From a checkpoint of a small transformer trained on Wikipedia: vocabulary 2048.
Each number is 128 + 32 x the weight over the matrix's rms, rounded and kept within 0 to 255. Layers, rows and columns count from 0. Numbers have three digits each.

# layer 6 attention query, 96x96, rms 0.228, rows 0-7,32-38,64-70, columns 0-95
151120127153117091124078124199123100111133114125125113110132167132111089115131112130126120104100113143131154123126162138111160115161139137117128117108142111150137141131132099113122127116134100152126115147156136138127118134136141068152144137103140126119105129152194110135123141133148137143
124097169161096080167123116128150127159119140127105152144117113117080137100094139143145106097101136143104150109117120131098143142100135095134120130164062128136129142170128087167137087121089118139158119123142128113106174110130103102137141082082076136083108104133108155132118147110139172136
165191137096125129138140105102121146156090108102121158119095143130118103081122102133105095080143170150113112160125110128135140135086156127117157140159117134155140171153100097136157106134161124108082110171117144160123139112132107147107132102138102141108143098119157143163100185147111136127
166150162134152111155155095076120135112105150149121106137087103144118099116115103125079123105142135138125113117116124141109145135135164181070120108148110130126109141149140104114135136098120130126158136140078140100161069163115094104152169125103090096143158125102137157154152144148134097196
168108140052153069118100148133131062137081081107148152137126149155097081096090032105118109151155160137189130183096092143145120091130067094125115149074087120149121148201114135135133115106195120157119122130146160069111091146144084055151112127110108172169151107199064117096140079099147092117
150149134092176087107119094069091103069083106136091200107107094179131151095122113107098076052066121169084046115117034052105148160130111165145105071113098124186131120124142098137078099111130122001095071073119163160189107068094108106128151142136139061043184101059168091094148245132199106157
131115178154167139095090174112118159152118119169170163153137111078115136140155158121130171102138082105085140121171138123156158117159116048044078138114140125106169100136117106122160150103142089135140110054096117111068125166097184126115167155139142144126149096116148123119145192090097132081
136089071128159120171137111121083121098146110206195150131113076142132155142161091147149095062121109143138087157114125099123136149050093113123039138157146146123144187136150129185052123110163143095138091120195062119159114119052125082168159135161171109093135122154125151122145131109104121079
132134127133102121111123120147118083093089131114163112145137128110177116122102129102122151112160134135106134167075130138139156132120139107135143119110152131122110155112118134127135091153116119124135115147089131140107095127112124107133127118091168119107151150090101108117108160123117133153
093138116168117104116142160125149166149093136129120129128144120140094152124122106110082104116139105139129136169133098137127163121154151139092101145124126126104121142186120131089100103117163137132146177084161054107147119163152144120089135136106116130094118130194121111108102138130134143109
158162137125091116178116124119082123096122173127118134183181105153101098070108118114142109110148127122117095157102094113145139134051114102088105123136132138139129127175078137123144113155127126074141145158108169165148094132132141111074140120138154150119163138145115122130142140123125167124
134150154141120118152136115092143158137100144126165139122124113136116126120121126137138155118140126143109118128136113117133115148121146115126159169173146105148129122156129122121173126153165140145153136161133121141115139159113130121091155141118154135127130144149148119126125135119135176107
105074147138168065170088113119171115113075127131079152090075132127134123143094108156125116114142175087141089154177082102171110136148033189171145128094119096089059175157089042097128085074128115109071083170128191075125147138158112100136147164067111109134222073148123142070130132107139110116
217183071166195057129129115114093156076128142157089168125119139129071107106074176098141108086176137129145070148088017038148131164058119054096099032109100098104109093137113092082114092176138110110115072115017185139250048110107158046081128041108120111074135177145147042082181189066102118106
102154201129099158147174035105103134169135108130106132128142146119126111170116112120106100109174132115165154105144121236154175139124159065112134100170174098180154221136170125114126178146104137080114108062114103160119178094133150182156162074156136157158138109140137132128132108094137211120
055169100113117117102114129108093093153129114114181143136077172105122097137098139157115141103117092102061130137074108111154114151079145078121154101086148129147151133130104145105130144141119100145148156150112086158082118085110135083099080063147113138099152184107120090162118109156140131127
116147121126145067072073133047168119128087163131151146162147117127121124138175145126053200113181104067079094166122141168197190136150189099118157140098097149115126135149169139068114131182102091149162172089135090150094100105129109136083122038172166103156125145118096111156080148201100130151
111187105110116139103098096120111096136134141112133191115144158080098105110140085134111094087158104130022056145113099102186115148086144095081135035102083099184149141125099114103129128172146120049128180144079148172066101087155132108060140097158078143136109149116101078095082192128147154103
108152158135152117135110107037131104140107154165159192129088127115110132161158102114113169100125102130088111167101116125194100165151154144094137163120108110158115128151143107122167150157146124163144157128142146167079092124143127116067126107184140104117145150120122107118085157164143116130
108130143103178094161145135081075127094098137083119105108112138088141136087054071116134134041131112165123124114141046106141155175128088152114101106091095128093134089199089099126158102073177077180130057069137143115107131109144123044167116184167110093133124117189113126089144134124149103109
127128104151140125102088066114087062083118128147132255129071115104055083163168060099084130119100066118112092146070088055177035152130153106097128075062074096206042118126117076086091140132099115125048160109102153163092053060183134097040075113124091114106135153111105038098170163071169141151
097171154031153077103141134099183100167141092164117152136120187094085120179087177072090123116127141098138135095151136102155155126168095105076123116083124103184140117139122187158168147120096016100113166057132172133148178166101159108103133133142144132145116126196086019148114118080127118118
# layer 6 attention key, 32x96, rms 0.221, rows 0-6, columns 0-95
092134169180128156156171186109175132141127130176089118162077134089126144117151080118148088159092131166175162084133126100134068141130104191152149138189102152100097110068182061178106106090118120134112094116085164098163119170084132133207078091136110093099160115149103141102169127085143149113
096082117134136133107088126138141134128120108164134165137155154135146121116089111129141138172134145128128082154130138100122134136158097173165190153056166126131161147137148143074086147109113162107085090158150143172103187116140091131180152174145151209156161051116147124135096135141123150117
163090171164172081065068092135164155093116072096147176133147081193151068117067113142136153129152106064067116158027191173121173074103083135151176181064169083201163160212157172076145218167111140186078148197216072118127146094123099092090230195068101117187127047128141220134142091177176090156
141159144095165116120090094117144135094147123093141113131143107189129078119110109141106148105151115131091127137066143170122172095102115106156138111084166131142165126113115170123128132141142095157133123121160103163121149073114145133084162118115126112112104130165101139130113114163189105122
125056191104144115097094133115144155070085064061088169157118124154134063059128148057102121068139102117035116142122129123104080091107135102117216255150156000209141043245089105020176156087097159151026198139136053119114054057127000068112106133156173072228059065092189173120147176056163098093
123098126123134119124110158097108087111084076159152075130117131100107096124126136133111104123106146113114127097125138113131077129114138074111119165151148086121142072098120096110145141124096093134110123146109158106136112127096106109147110097119148117122129142138130098113095144088126092137
155136166179155131099167133144166070129168146122148085148128144110134131147076133127113089071174215140139163122146088163165140067074208110144132166141093157121134121166087165134119131107156165142103127111116181139152203085177140127087184142092159139183113139160136102095130089058052100082